config = dict(
    d_model=768,
    qk_norm=False,
    attn_scale=0.102,
    init_std_up=0.0156,
    lr=0.0007,
    beta1=0.95,
    beta2=0.95,
    weight_decay=0.27,
    final_lr_fraction=0.0,
    steps=4010,
)
Each number is 128 + 32 x the weight over its row's rms, rounded and kept within 0 to 255. Layers, rows and columns count from 0. Numbers have three digits each. The size before them is the row's rms in percent of the matrix's.

# down: layer 5 MLP down (transposed), 3072x768, rms 0.0279, rows 2325-2351, columns 512-767
# up: layer 5 MLP up, 3072x768, rms 0.0316, rows 2326-2352, columns 512-767
down2325 114:077134176128167166136127099122060127161152137123150111107187131110111163105112122124167117085113143111088092165141134184143100139123185128137132117135130171093197135092166187117112158140153110138143162211046121129133163084168148135090091117129158130103124122105076090137167114130136128158068127073128174130069128069153099116115141156039159133043100105116119100159122130116154094127138159124053099119145184144137123164134166175102138217144133097128180141155063154147113119110183131115103171122091119113191160173110158112110093081144101186136128152191146104120160136077111106120104126150160094138200134118143138150177198113090146099119165155046126174176141122139116096087127132119084109098106179203150142164128097204184144144123104135173121147122125161157130202103062163
up2326 093:166130128121164194183094058149103102124111123240184114116096121124117132125113130133088103152148101127122128116142063153115123186060111133111105134142122125139151170212143140159120159170140104100118047123079168128163152123146107190132152136205189122170088149157101105191137109111115121101183163163096099092150157122081168193111161129159127144148105138078160115098129104135096055126098098069110119074185124121126064104090109082105120108079124095107189152104154104173141156139135124173095094122120075122211159108084131081088144102133186153119122145148131170164116140131059066119138138135165125160086136139126139125140160144068134160060143092135104114153151175138170127157159099099127161111151113157130126122087138112142078137126144065099118113101073154104113115106144113
down2326 092:150181172115079158087123091110123129120049059141153127111132089163112089133175154100176135111120194124170113113093140097106126136133150045105135135100101121123152104065072115199177144137118160114157077122111178156077127156079084138150110205122104167199107107162165118143114118199113162120139151120156145148145111144096114145109111113194122180129169149122182169147108151137112174112132162185158224170094125090138044151115144135088170085174090136075148194122097136111155131133142158127099090166109185108197144131102173104114129076141131185162187065089100147150107059184116132093160109104109159096068177173111057116111064137176136127105153120154150111185130197112068135151131123154170109167096167119086120117151097148155098142155094087165147114084108110107136160085146117
up2327 103:146084113131126075122120103113102157189099145139159105114090188146150156122136121058123104127139164141159154131173073114104088161121153085140022148087115098158101206097151120124195107100109146118127131116121134113104132131132103121109176172139154192155117158137103166120118150141099110122104143152176082135131118178146104166098096105179125169100096101158177170117147165137100142123139163127105062116110079124156115129136113101099172070135129115136136142081091122113168117100154178187140146125179122079134170167163123135115149154131116156080130179156104149116068129164167115093099174123134112161096125098126174142159074152115105128103182077108141131176113187125136101129086146175119169129196164135130108165085131065148103163129139112108077144117110165124154102118142123
down2327 096:141096133113157106096085144091163091165126191139088099135099182142145140144152188086170097158145189162090107183074121144118144134081114132113193165180181119147173106108140162147158111094137145080127170119129182143156163147070119144166144134155136168119136132183137138130131133128091150113146148189163173122193140125093107154118173113177154127103134134087132124102095137121149081151160173110121082130115208111170157151119180129130119141186139090115131109081053117155163113107112143127101138128165122168150121096125156087076089099209146202112098255182190079148146078119167063122123132112112157060119149105119139111184116131168156134128129122120126132117127106165090090155149127117176150134146146144188127093160177174117082133070068136109130136083082117140092116147140067
up2328 106:082125137146167098155118115134149147149081153086137145110045159078141126081149138132119104224106139164091144145117146095156107116155100139140133118071165131115174093135130109172115085087116081140146079094167106130161162104145122133100107128147121099158128110165155145155047115151104060086120123117093120120157153123131101127125115118144161120095141115107113077087115157204103117184155092088110053160097088179033091087136148098097053173075170086121129152128142175110157114106098244135133124164135100199076153157109139134129114187093150104103169111115149139108170084130083120089127200108164126105123131177123137155096156145091130107124166132181113095219057099172114091063107147156090099106108071109162134157075164108144079142121156109091133160142128095103124097113121171
down2328 099:051162128095131079177110158087129151109134141205152223156141138127122091113171158182158107136091054106174171154123073104141138159111118130159140156111168168161164167130123150079134143114152117087140198116061137109115123086093065106127103118126114109154152088126166120169097145073144133090103106111081102177154118120138095163152151201104172146139058131075136152115093083165143086163106113175128109120166126181095155112116130190073108106161149100184134141118183171144133150116159153132148119191143115165149138126139122108109063108114078129145110108121169150184191138049119169100087132127109102140128097175127155176161104127127051171114159169147100102102180157162121118141110112149126146170118116146156197178152034115074153076069131117092159124142119102111150132132096108
up2329 109:162156087100096122139164143166143083225108105101186116058091126089083115114155093152134106233099136153185123059111130126149138117194117165115095163095095146165105141122153129133126160080091112167071148175069142133124106123131084130074126147194162172131134135168125178137114172137086143068137068165168102137180108171144126137123101131134115150137125098126082136107098137125152152098143067137102140118107124158138162137159156117125129116187112150127094144120084148156151093164156108070112131125149124162094074101130133047102095171109128117097139130101118139116067122165114156121117131058122125119114128132112098134097109168106085106118120111095106123166127117136174123205123144060099130175131109136114161116152150114062094205098133127095204136146121091138132098159153146
down2329 099:141116145117144120118097109159098083129127075197108129156096175159134139143136099049131147115180174106141093181011194101103155118085110172169109156077062138092119147160061154155180178124162168126094137082157118095086117114129107114127159097119090173173159081150134158105127112128158111119131196139095157158169146110132160096142163079109100121144117138163098122113088106109064160095101150097126113153127126168167134161122127138144102098154116103082100178146128118152115120103122111123104101157134145112123110143090255150083113116104110145116142133134068136155077191140127164122130194109116255084145128136111050119103116143159107123138103120100089103089115140168105127128073130136126110079000118125136155120146122114106125128183115074189103113136149102115072115106083166
up2330 100:150115138123104135112104150062082122147130153143088161132050170118110148199111136149153121167138114167104161088152104123183080136118158069164152156172146110172171125155162120119121122153111096141151118140112116170106120164095115163130074146159174131161132171090149107124133145115097184051089156120127098102113190063104079076105127071118136116138112176096101161122132146085217143086152138065143107146055135132101135145159059158165154130115144105221138087138080141127139106101164113104132164081136159120125075133099124110169159116160120120169096136169100156110157133100119128132131152181146087132142093185156163089125098145115131168128170170098155130094106140111176108123068099120121129139166129150173131184123181203084110119117083084158117154088117059115115125144139062
down2330 089:105198114052141164098147102134096157136108088138155133114144064103101146095118100110055073121167104148127133152131168194126130064144128116133133097162103191168160173115118114138124179112123098091097159094122125125196142111196157136115095068112169120097144169127110132133087162160094065136133140172135175174172135161162048137107115061140130072184145108167108167138074141075166137172103151093178143181117088129217090143126021151111153077159107142095148152121088123129145167098119122145095129182109125117084107114083166143166118126180150144128155111170066112141078102140123169086086111075145072131152157201132108086132137083162142168107128123101168155204136121127064096116133120090167130126152124159086207104152110220155128134146122137105195130129155069162142117138101134
up2331 102:128164100088110139090142046147133099108096194080138171142111164155165156155133114110182065106147038112149188127161162113166105094134101136075097128120063127140144196130120138195114140118105132183137139116151127172152153150177152130106088139142103153170107111142165191129144101182123138155129114136135105148105185159135134112125143189146085106095138162086130076115103161113126133120179088099133127136109137150141165141146116099093058073158142106101096110126102141102087165121109115131095220113127181115109144113124119122090125112149114165144117141112119118104107133190149074137155146088111123126172144120159127141126133112156097045094109188218137060109123229142103141157151096143136170093127125097066112156149160108113119167082091169135158121104082103055040116122081140
down2331 101:117147091155044129139200086117173166124116097099152113141175100147125069139158105198130128177106098129151139111119127090153149163089111172120120139201127116147133135204121201156103118089137008089075093145101107119073183130144153138134118122132117158148125142052134134119098164135112116145139206115182143142115050155077094146078090093145124096135184142147075133112190133141171098130121118157111131101165137085134102119147132106147073146106157177106152143130122125158122106097061122082161163100153116100130159128078174116120159161056083165102159129134179077122159135184125181145095084102144131112080142137194159133095106110187161095077108087117197100142099158168095097095098098115131152143152061110102150073149117129167167147086116169151118152106166195155153144200126126
up2332 094:079077147115189128112183158043112158087119133144115121070118122111117176097159130122113156207131106217126124143177179124098128138153186083105132116115131052146114180124147150090150097071104131152152155098205152182121147021123069139147166143146153143137134134148113160121141112124119140136161173191102086168131117136112083186105146169172159180135107096126168044118141121152126172109158152097162119134171081138116116194161081119057166182115112072201111150105088097102137161103142157083160182141109174132119203146084122135096158124089119179093137083144159159098115118166135080146109132147048106173117118148118169086128096148157174143135108053107135123144105156139092156196127135100126129182181151140090201143122121157127158095073100154163131148148119101089125163148095079
down2332 096:166136181137096164121124171157079148130178084085155144172122158112105087138067125078160171095111146058060165155096079092128169142122122134199112122118106134083164061127126145139150097157129114150115125124121141140119121158140095120107184138168119120110134104132148098182117134169151123082173085157144123076153147089149128116104119134125133094105128098099188103148113192122083144158092113165114111131109173091108100128126112107146093106123148146085196109158087075123141105132107044074142177166091113169042113108130138137138138091137163134164198153115096163110129152142148071100179121142108224164139107133130185086134128113075135149115124144145120123141087129087109108144126144153148122060026107126114107093164143150109084162116168067151137085190195105116136040107141174
up2333 088:057185152087118143089134086130149136119179169101144104106085168120108188107102149136119085157114114156159189154109116105134115205116118098146075114142186075118176115153197145103105091168067143084114136159152121186118134115143121190085166138128078112058051172150102121048099140139128128126100155156124136105079140121116114118183173121141113120164104105173159156148134157056154177143135182146122081076176095177143177158148092183080159160174112094174079157103118168095171098103152085157127112176150038132115133130112107158129171122153122148147113125106117177125146194155095124116112131117103102147104151151128145120136074144112083189133167145151130153140118142104147137131084144100137072174177146149105104133157102162155096202136075159048136145091134071087152119123121184
down2333 098:132118159142106108111133171099070115176060126202116195076084113095169145109139131109147124077177107139107103131111068181112089115173077107117156151115114126196155135103134117106118117145142079131192148123115089106117152086084085150201061127121120218094116055093127102097124062132134128081169147098148148120166107143134139158099144111177087116120183105122044143110177106162132148125113111181145104149104108139096093113086158115133097148097087147055154049142166125046093168144140163108105091101110142175147112134129185096072076098107142161154168159104153126088170091134159147114169100151043130081132105125119114131136114116121194129095178077088107191104118153131096137108180123131123096106084150168194088099158123087139118118137136097106169131111131136120152169144104130
up2334 105:118084137127104140174141075213056136148142138104150158086161126130117141096151087125112147126128117105150114149189139158114152154170082132143110131104106080140130148086119095190155102070115146162115075130108123105170160161154120094074132140105157145165114149112091115161152138094124099122183042111093076122124169143124167116178148133144162135118072128116139151131092058122154139134105190107174098125115076177145165089127096120063184117087119106152143078160158138120140111102200167142119134137069132146112113141114062043190192082132187101138140184104049123166161132096114197088138114149120108211142140152116126165096095118145113078128144152106143114119144145109108165141110196118209121130136146153153137154081081098112108170110085094106162186117159106086158120138140080
down2334 113:064111178119150153145097089153141154125172174142104174145136206104088132117146150114126156084122170138155044201172195205164156102138158118168108074098112107123159115171135098190096147146130135090107086138139120106104152156060132123116077110102127062157131145124132133101139131143191129107169103094104076173149095145110137121190123194133146179138128083140094110132082079069116173134155105135184106094162114110115150142192149121114178097123122127184119138144138153148209095113126138180113166178107090138052114137162106107129100106182094079206148152140127157092166135097157164083139092148150155106131148168073123110095162117135122128109124130124197115134172139105095093131171134203127087051058142080161121108145113136121142143105139087097151120123115091113128114135163149
up2335 100:109130138171202080138108054169058105165175129077140106165118129106166105095117123070131155145123128189112087076139082134127150168147133150144008141107181099106197136094122152160157097151131143165176096148097145089127127102205096149105167151184175112132087142068162096142113047102112206163125106120141138116124194171127124125113194168145106131069138107130134098179118161129158134146107161065118106121139081147152170187144154029110131148133149181130122158145127124124149075139114105136181137152099158166139114115175114167130132047149108101097147155161123103136103113150061088146099120107161119091115107077150186148125101129078160161156115152174091096147129091100150127136091130172214114126151104125112131166136112128160082112110026134114146153139119150120064116113140103
down2335 106:124145146126159096075163159142121183154137171146071116111122085100102098128123081146145158147149143152173113170147138185115106138131113089168118101173173083140127112132062154064134176124160077165119090167106115096123156139117125126159113111115185123146158108141153113100173147101122160126147093068071117101120084096106123103168113072096133110109127147138151103158107130107114118120132136125161089191121132173161153196171145139095114134193152148144130126092136095129129129205126118160167133125146100112137076155085068134113115055057109052151165124148152124146132179100149070196153146056121070122095174136168089115112134166139149164130168117154048144146156097111112123098167083145118121165193134041113157209057122143148089135191076113113147160146097131080155121188144083
up2336 095:050101127130169145089137166093147144168062173101138143154147089183086099131090136203192135143178153140131069114127160161123090136128103126143156112121013130090129137149185174088136129121141143184102084140149092107092144118139151100114100118107121124088180086119100150120156149109095112090178102150070049119137190113100102123134151125205165152185124105094121116188186094096134147105133112077099138076200144138141137190105166092119134116115152075079198091136122126191153136165069135101129178134096091188107143169095108144112148146166146095148187104102127098138155147122136179161153077094085118161156163143142117134173156152107119077060125148149159117113131156130094138108173142093079114156124165166133096111122094071113094199196140089135107120187124144082103123118153162
down2336 097:163173143117113167137117122181099154115105096174171089072089083127154197109122190057151061147093132078118185156170169110123087155106148125096100126145186210143176105134099093141107141142097161122151146099088163160134164137103113119130119164164123128137103162116149074199121122172117131150091081118097125122131131113128128108138128157088119114068147129117071151113146180156150117182100168158086135151141137090169098149070099163166127169160158070095036158124064164129112153077096133132126073100103142107177119098113128115104090098114161139132072156200161164112116172183075094068105165132144213057094150058149123122126085158112157147137164128129138161144086115089137076112027149154134120141143151150079137110127133189152116091112159172138143161069102106197096146088062130
up2337 100:100145100136166126114190081213118110199086108122106106108139141140155159106127139119123121167134131136143158151093141149132157085172104199136178148101111112142136172133169113132116110117177122140138137109138108108114134141092098122103160138118099121119134175137136120137101097090100169142168121158114151161117140139093137048059135110185130159158148123119137140133161091158189130136169104084216148086129125103085094159172147136165080111087089148144106125096145121157137127109099134164118212143099106145183121109125130134159150141122144095128073164150187189114102150086114149112107138142084120152194112099128131127112112087168094101068104118116107127101097136124134203096101138124152129046129197086143189127156128139126159118145089144128117082178182049163106149169149100
down2337 098:197138177147018103177154142119157097046109107171077153151139093118146192160113104112156114139079112159155176130134031168124150164105168145096120168117155178140168098128154140086083084129107108081109128114195141132120203104048142129137111187109142152133061151104115142135132110091082130138107071168101134143159140142161111086179156107205138123067131121105137132119109144082130126104084085194114127134100064176133112188120121166063111079132123148136139074120119083114126115094135169122081100123117152126110128130102100179093135191157155182155161105127122109120176144180185155093145077138096136088129178080115132102148114090112146163115137113164096110106152166162134093140183132184176132144150164162135111092122153099042109147110139085112157072110088175109078166087113113
up2338 091:091175129083156137129108069156117114155104188169068109082135135143158159142178152126139161129121152133060157176076151124151137133157149104129098159103132146146182092135093155117091087129139172108120107115118103146155153139137145103104117130099131051126164116114128182161094138175157149087126127122133069127157128061120160094097131107085090062150161084098109097110078103121135151223118116133128099143126102175144126086116189067138105155105195092125114166101090122130085114158172141074089103122145065121181165150091111124153086144156108133142210103149105110116146153120078149143162185153134139124128132165161096122091145078083155111136115157081115081212091125136130165106093192166157173113136126112140093099168186106107125155143075095089105127136158114144175108107186104
down2338 086:146136136169116141119187116105116087136138122136174140131180132180170152095032127171114144188131144160153059105135150103150149139090111097149127083167070107141118089107154155121169185147068129149129179163154128146129107150130113200166116087137126149153137134115084122132103129118158128164093127194160125091117135144194095156123166125153091114094100148163144151154054167103103109059161080079109075155106168065094126138139101145086123052124138123136176153164116118107145148192097152104122148130107200117148148124143100136104102130119125052050104162178074155161114129113111154123080136060131170134156119066160186165158091143101130057129092114110152107078173133153123115095103085127140073165100189105083161150106116123173145150127166118131127132145115149139091072126083170
up2339 099:111145152125125139119127130070154114088116128162138144030067166093141165071177159112114118138154120135134113109136146130159130128129194097122091129130131118129124104099134123172183135139115114196135132169145113069157161187163087151112061168209142156058123134154143175186108052144108103146202117123125048130118170139082147157112120115133150119169124152123123142100182092138111075129140095131188073055140071180084123094127114140082144197147174063130104116135146162095165106141178133116147099101129098130176068135124131132172120117085155094117131146152164111098143100156160098177126173185141136110152080164186116114130094138168110184149150117112129145221146134157143117110159071124205118158149125127148195128162191136110119087089117130146127175140146111142127079136109082
down2339 096:106088088202182096092148134140062156185132181128120144136157095117141113118111159114133091136105074139126138134103135139151183149074078143121076127145082160216098113086130107086133180067091134086097198145164136128092076154139126147136159155064195124092125129117137118137167146150084093121083139122127165148088134167163115133171063129112095097131067067152183181119166166062165158136095112074100105122135122121075171125132095103119135094153106119107195182136118083094134113111144103132146071111149161185145138084204144080072135166167104103118122144175147127137109142136114109160131097094080092148081205166141170192139128171151115118204094153166116118131092085148108117135097136114079146124185147113124141139214126092136109148081146156147138097110107185138134145159162118
up2340 096:127102125105111162107091099126096089113160184092064166124137130120155159101197121142176123077108193156089152138109127150142127108143066193152083129116118119219137168157133156132112179099118192177139119104161169171087173130112139115159150173122083146200102177166144115093104142159163132126157092146140092113119093137136088142205122101175073081094142131102151111149131120148142159167127043146170149152149159125138113093098077119144122123136089135129147131094147127159085110108139127137093154067121114091108130102074116109109163118116103165160126110141158103125127103130126116071153092102180125126126170142185171165059100165164146071110192100125078089151153086167160208118172114168144104126129134156083157129082101135062108109131138142137118153060125147156105078148108102
down2340 092:051161112147111145151129090090152117178054134188163064131136061134101103130111107111067099155172125064171162097154083109134105132093138117133107113110099157142125113065110080149132077136149145143086183114092103153079026145106154171115126122147108097104104086098115183099181104158101124127103127123140130118139118176108138147097123141117100174157203069092088120064103155108113105092132138184088100082114048193120141108164175097118090186099097111120134142161192119114129151114116227103123124157130107100171154151146162158105146126127205151117113168122119197154137175184132099151149074156037204147098157118092161140139156125128135100151109150123136141101156134145153123119177107139170147121103159150114149118145155086192162143116105131178110121128105183128158177105111167
up2341 098:140063053131094163169139119126092138102115172143083093146160041077115156073194110125112104164070182116129145144141121128183111152160149177154092097215139153134071134101153137157142096036102134106123108083153081135130154137138127094135120084156056104147107154136132178132145163094108114128156138160128102149087083138058129133143125112106146118090098073139110108128150103106141159178107098112121127086172144154121050077154126162104097132139112127102105116125087142141128165075129160144190150125168100116097155165114131125059111128163150163140146152183119117048101181165136185092071184081085131090145124128099112101112156098152171063094146082124160125143130112127101151164115136140143099165144178137168129153159100113080093107127142177120073161169131122118171065069122092
down2341 086:095130130148074131113122132114130128142134095058175115167138166155154129163080196193082101159119094173171081067167175109100118116124104154150121145142148130148130119047095106138127141209158207157140089157118167202144145121179154137104189139095118150143099218084167137143116083153126044138136123070130166122127155141150116102115150124098200127123165118114099126122092144202111071213128152139083186164102111133077087178106139154058107086105155122094140170140098116126128088163151092170078166160148147090122123139117126174158104156080090187170174100138082155134129083137097076126116118167135087156134133093116140144163099111132113189180125133155139131106111145154146081112146161113149113138087106144063130162074114140139139125121082150116125137110103147119116155145109166
up2342 100:070148113171050143103135106104135180140185106102182147089124114185117167132063135124148148106107097183146124092126074130102074134139145158125058127060126163074147118166112123116121132139157155166120150122102079139102088135122140132105126174132122135125145146104157114206116167107100119103129080115119121160129128120144111195144181117131110115143137108089070118142105132108177104173104091106150108139158126090089161120093101131167114103131066143150162085127166126157149111143181099104100162113166137101151136125199165147136185151133134122179117160083078129120099183219080155063118149150103124191145109126192092091059117177106143107121123125197167104091127192159129110144071159110102158113147121136141127130106105097095125080120143113117103164114087123051056073145096119
down2342 099:191128141231127131109143162120093146128095118102151164122171084136121140130116139087098130127101169131139219117114129084148124056131167072146177170160097151112133120146101145145151167144079136119107120168110110153141146111125133076132197144172168139085138150145136102097118118122101119122157163104138079083131077118170128163077079140164141125095081095149098167132177076100054093084122120139110126118129126137108110141155180102137141122102112181106128097146093173114123128155081128161143113155160081186145079141112103179147094203134116134144143163166203111145129132122083113147129139177182063124067102176130092161089145126117079175140121164105138124104104056103170131112218174120122109122215107131130134117124154107132145119069116135129119133124149128126121085110144119
up2343 089:043141150112127123150180120093097047170122192138161096098108130141092111158116135102120117180157142156140132114147191107134145151186141113115135177102156107180143133118123144177175069111121175130178153190181172147136064085156131122168203148095203094153050123109190137158148107196083129082121114115124062169162093084125100061081102093135115095096176165122135078085112133120168065193115118120135142118105124159103112099130195120147160130089152156152134099150131109161104114197137118141149115083084125109126127168170155183143143171125077146165136074145168189105161113119136097182118157096124143123117125151183141083106092169140104114160107091117125146090132155120114117124128123128106140107140081105129165195135120158098140061146097153150116128111155134124121103114149104
down2343 089:108101095165103188134118152195137206083107154102096104129176089083119113146139123130173146133155089105096135138157102094119082067035149149097130096142142177139066150163114107104136138133138103154103123108130175143147118116177150093050168113211089218093169150143107161142105111124170099170153115158163148061052102147160182145144121112100182186073102100179142136167142115135092162108144140032132100133137106126164172111132136083105125104096112141132136099140086115123094117146133119122086128224205133147104139107161089083140155137225115136141158164109127082151094137128110182102063109113146153116139122132123177181136157125174147108130097183147138143163199113117104137182149194132152092097194135128193152099084117115138138168100140099087124159084117116074132119133142113
up2344 095:150136056129135185080136139125118145161105183126152156105099163106165107096133173105154171105155178112190112195112152140157134172170104216109075158111131125176128142117124141164114114157130066169111124121137105175113129171091132091117085093162083197148120113149119103100091143119129153153115127106124126137146182102121180156124162148127121050129137137119091160044143131103117092120149096110095139114093115156056093125093167149155111106069087107112115140121090178141144095094124124078114084129113146092175135057081136092074114107122118101126139139165112124183104090081059108098166153126058143157169149126158131179141150088158167159157112115128134119163121094116100130112139088101132114148131110132129187140155190078123170183149114148156165131099103112089085128134162121
down2344 088:086118109150152085138129105134206109060130089164151168178146122126138108089107140140133131114121127087129182090143143149073164139098144049199168151139070142107164117145147158101143165084103121088173123084125126155105106083164123176138153092125172065112150095103082113069144096139158147092121100192137134166105116103138160062127076122190123173126143119180136126136082127096117209147147123113161112086189113149173138165130070134122093172194168107141149178105101115154130127124090108143118157098187100095116122171122205157120113111154114154140078089149107144140101166061150105128087143092142122141082115161105113053065063165102120105122111059157147069101115171117186108125141132136119165124044183104100100157058075140175112125206134127142141158131131154137107144129068150
up2345 082:149171088127117166126112061194103114173127126141183082106147136034141150149161100084120136159116084185173119131131119104160107169102175097067096140056128094085187144168131115124160142149165110120195133147156070145159142133167096103073127124179105139101055175138098159109091128121136105146134180216102095109137177101077155155140140138145132152111092107146081149080083175064177150085158120069148069095125113177122140189082142110127170211134129143138093115113149127152164113127137156215107082103133100095161080113131129142086112143150156148112130104165129222089085107065118165159138107127116078182129124126114114140091061143118098114092130072142130083166123125108148165131056118139140163162168141178111069155126136142172101104139087134083148116165137147143050151097094131
down2345 090:175085119158157081085137157100130139116087170100135139092093119160129112143117122120103130093136124115127135168155144116089065125159139112059123067135084150068122116112128183147093180105128094171102119146190130130088110126121188080135107129111185154097116078098175113140169160149163157131160096142159146145101094153144095158155113150133139143119145161091178160182128113123102112177131073140132195082173154119065151089145104118158134143101149112115122148134116162130077140169142101085161142151123078081124148183063157163164139141194149081125204172091073084118121127146150181129099047098113151068104121128114148150140178098160114149126088179114137118127101117136093091130197097132104073141090154087089142154082118142107093159122168203162109171106116075137154185089129200
up2346 099:153077152142127106169044136141147109197144144130144140203137132164139127113109046144145091136156132157106080123153074122104086090135125160144123126158152088122144103118173141124140119134121182145123167132127158117130122135113151098092169130129166182098053060132138191173098091180118111093131186064115116120138171100093127156095165109151100135121126066130146145127089097165104143141095167131109048130123137157091146166122126113113079093105163134131142083115185112180159076104130113181209115185091184136132183153092126145111167049128169166075074119154159137073138145127084100131099163130118108119088119146139173108131131118135175025099166175101104156075094162142178184124107117151158141109153175176166139158110182102099081179065070124133129153181120135146110129176107129
down2346 103:120121147151152078117111125113157116130176190146141128175134117092082082169100080147134128152138105113124095077110098144125149116139087123095155142126062175117137143100142133057135123195156121065133112196153138125107147156100147143142209105086146129167079162130133157113106120139081061153098081115144161093180132177102109143125088148168167172158163107093095117110116110123214169101094175093139079105115174143093099154153159138091132125082155152135146156165066160116078133134149159171147140113137134179062121150135155131082099153059125146147106175160124153069084136099083108159107103148087083120136117092055062145141078123089097064121123173055106115173186113113200110104100121142153143110156079125130151137039106163148091160158143148129103152167127185078132133155095102
up2347 103:111129151158072141152155128127099122132161137066085154124150144149036156073101069153142099118152124123138144079177133167137056118092075091093105202163131114105104155132121097105152125079127125191123164125102142121088075092124084120103130105152167110105144119165112143169104186154154085093183111140062105156153127140145104192144159125148178120133122112147132137126062192080108207115215136136098138134173163142174141112161123152119164105106092139149157150134106066103179093176161159157118146164188122117147160156169095053122174099105151153119131145125162120113155157173115180115118152178090140144141162144123111141096111149160173107143150145090087111129122118128079143083147117126225117079133146128084119144138123124107131185103114125124123152134149094100100115095141055
down2347 104:116098102135160121150118073136162119168136123109180143099156082133048065180161195062149148137126147176119131160096161143085089120114152154113167143112117106160144120143116087120107116087085127168170100136123132109155080082111124156131096094122099077128072153133174139136133177216136128188113163156124088107162063165115140091180086163107089084149191161133138146141120077142131134177117139119098154148169109169150156145195104139108115101143107159059180162131102135124193146095173170175088115090183066173131228138103130142153154112086174145107187101128182161168163146128135113165146155123109121123116098108121125112119164117131119116201137145078137135095138097100164116103087115125155144074158057126171168107129120147164129108101115171152179094119163108120141197089073125
up2348 106:048139141077128141166125115126089083148163104120141068123131099084170133083113095081087145180158154158155073138138145123105088104196136111136129106157121110212132111158139129165111102112170133072123137148093208120107139115156149149104106166124161172112166068117142137103138153094113144140144081137152087145150110152131162119118136106167071137152154154156131126110168089122129155121075117076100092160119089134118177147169149136145131147091149097118177057089148072109132117175192129174175153175209142142155151079177114157079163122087125105129184162107137087121135133169067131140125148093126120170162135151121113079191159110153125150132112136118067135133075151157107105080119161072153175109142109091122109127109172129162161103153090122095118083180129075197136117155144120
down2348 101:142152113137080111125123107115171149121141123198160130085097188109168145089105137133133106121121155152093134130122112124158120103109121202121126139128093130116140188188092089121136172152203161133127113113104159111141174163193169119111116140099146193134125134116102159077194159125151076130128157118104103183119129176160054073092112129154100226130116175165149143126089128134141056110125139127100110162118141106187154178130135104112141148186155094149058126157131118137129133072177135134121139107132109139129154114106129102132127139134152131126166168116120135126118155187160123133089165125104210151128149080113125114073187099166145164079110118150122083083147110182159155103140134126145074134100098106054147135133141149129115125162150139159124102141100103151116108097131164
up2349 087:167195120130154181145133088129134088158144124159094110174116105154007147154170110125145113134153098134155132116107097147128043131160156082090149119116094101117130145129119082140139139164122139142051134065156109171108107063108131123104147156125099129095097115109048143132139093165103160120111131166145158135156108082141176117180111109170112130141110138142075136110156188049111075149120113161113164130150121174104153112149155122097099148147193142174163127145140075081158174075108161160150123113119092169075180106152102095091127119106122138145099090127089130124137134100182118141152131153096124124158122114105153139128121091097116141081157079137172135128070102210107175171091091161137155062146155103072061085174128088115124113166137116128135162060146151167102013094193136
down2349 083:140161131143061152148163113123139146153191126167143118096098168137109140164162141149155086095111201139131115130161144115142201143091123136171102141145196138114125192134182166118075129100149166140159077115124160107120188141120120149137072169102127088148093187124162073137150191111163141153127151127147090115121102162206124184131094156029120170175138125116106089177150105082043149091141125116133089100097160124156120112089058078093175142126134096188151154123105152167171094084132131062090099170112131110157132125125083109133128078118118173124141163095134094091141099187073200156130175066162092159175153062100187117150146122139120130153069157094099129104156182107159099030084131134176034178131105132105182146063116149121117164148171122134089130138127078114145205114105145
up2350 099:147083115133118149083101148127125124136076120131197083078103115214096131151120179162128115138152075121135107097114177149107130128129107064109119115134165158149135136153173136118117072125138157116148157127214143110118138125123164124114057131098137133132134132138110105106115195124139123115075119153145081137114162124092141063166225191165079162124107088090089117144150142124130130136089060095148128137090099068100131158113107123148140165100091129120102075099135087153209076192130184136126117128123055170122192194090100185098144144124196130095116130139165111085169140121144109122092141184090136112191109143176199151140102109100116158160131097154093129103105075170178188101115114126057160162148082138134108246157157141123142172095092125169156181136125130159077152094084141
down2350 102:104153183150101181129172146143141160155111175178098106125149146190018100144125137128132089130164151150173114101111185161133149107095127090091099161126086107068077118141113174114102133119136129155134139117166189153095131195140120160113149123109093206129125084125096073156133080117148152115178133101166100127134100122029116152111129131085167122184117170157113118099120136156080095172124150087112142080165085202119117152127134125066104142095112104137118182112178138098123118124115112063114104090050059178110182120117095057116121120192085159065128189145132134145190112159091156082129150117169202177119133084121101158091125152136184110105125110123169087114077141167114071129194170122163108164138153164177117115131104149135169170149157137147155131144166121139195146131111034
up2351 103:152090158131110108124155159149122178124128124102132104063132132112078094129150148176137088143129142172143187085138110147151123150129138114124139132174180169138154154113150189158175095145090126189129085135144135139069102113132141182093138148127140138111155179126108111154115100101135158097139098123111139095154110151181151203091172153101095121145132128074101148139161176117099086109131156111114118084127160196107132102129155096099124115144152093110100113123073134129049122145168175091139177090138155123110102143185100131141151096097128196071123133079107142085170158164134138118143079155163117191134125136091143122079056143087160143054159118147106110134159211142150140152130112097084101134158083092169118160125078096111085115129172087093121163093142131131098154143141165
down2351 103:123132141164123137104118124150155113104123145143093151134066068088162210155132198091119107133076182107069159157108067164090103169141122125115131183136167095097168060136139115102149120092125090131161109175190150120110130105152170070144108111146148108145097133162112109117138125160153136132084129125131143165100125101151108153197121140091131138185132163090063136144125159142090171194143103109198158123180144099179159109139132150148120157157160124170128144141120109122120101149104177131129142122093177165194122116116094128090146137141155072126107133191188098169159089121166116088152203147119028117161132104146128135062179111156094103151106127079137153174082138155072125102159146108115127093230160121095150172170041112104124092111126135179139067124090075140069142166125130
up2352 095:103076171120156084207137160139092146108126148068131148130101161122099163208158113133155146127101096081182139161104083120149144096145160112154143091161170120124143127105117098168106116119069109210127148131080058096079103105171160094114194145118150083111107116157134076115125108102119167169150136101045171151123117134122138117119107133111151094101079113120103077191191077150071088150087124070125143192224110126111138163129125127100107109109160093162123137110177136151128179198109155093143178160167213144034083132150148107143179094138171083146094198146105107122101156106087155094136091178106132118179146166078124162110121129175172089114095146120133122133098173143131207157147189118160087110117109112135142139086160137142108157106109151128124158112137081130174131082117110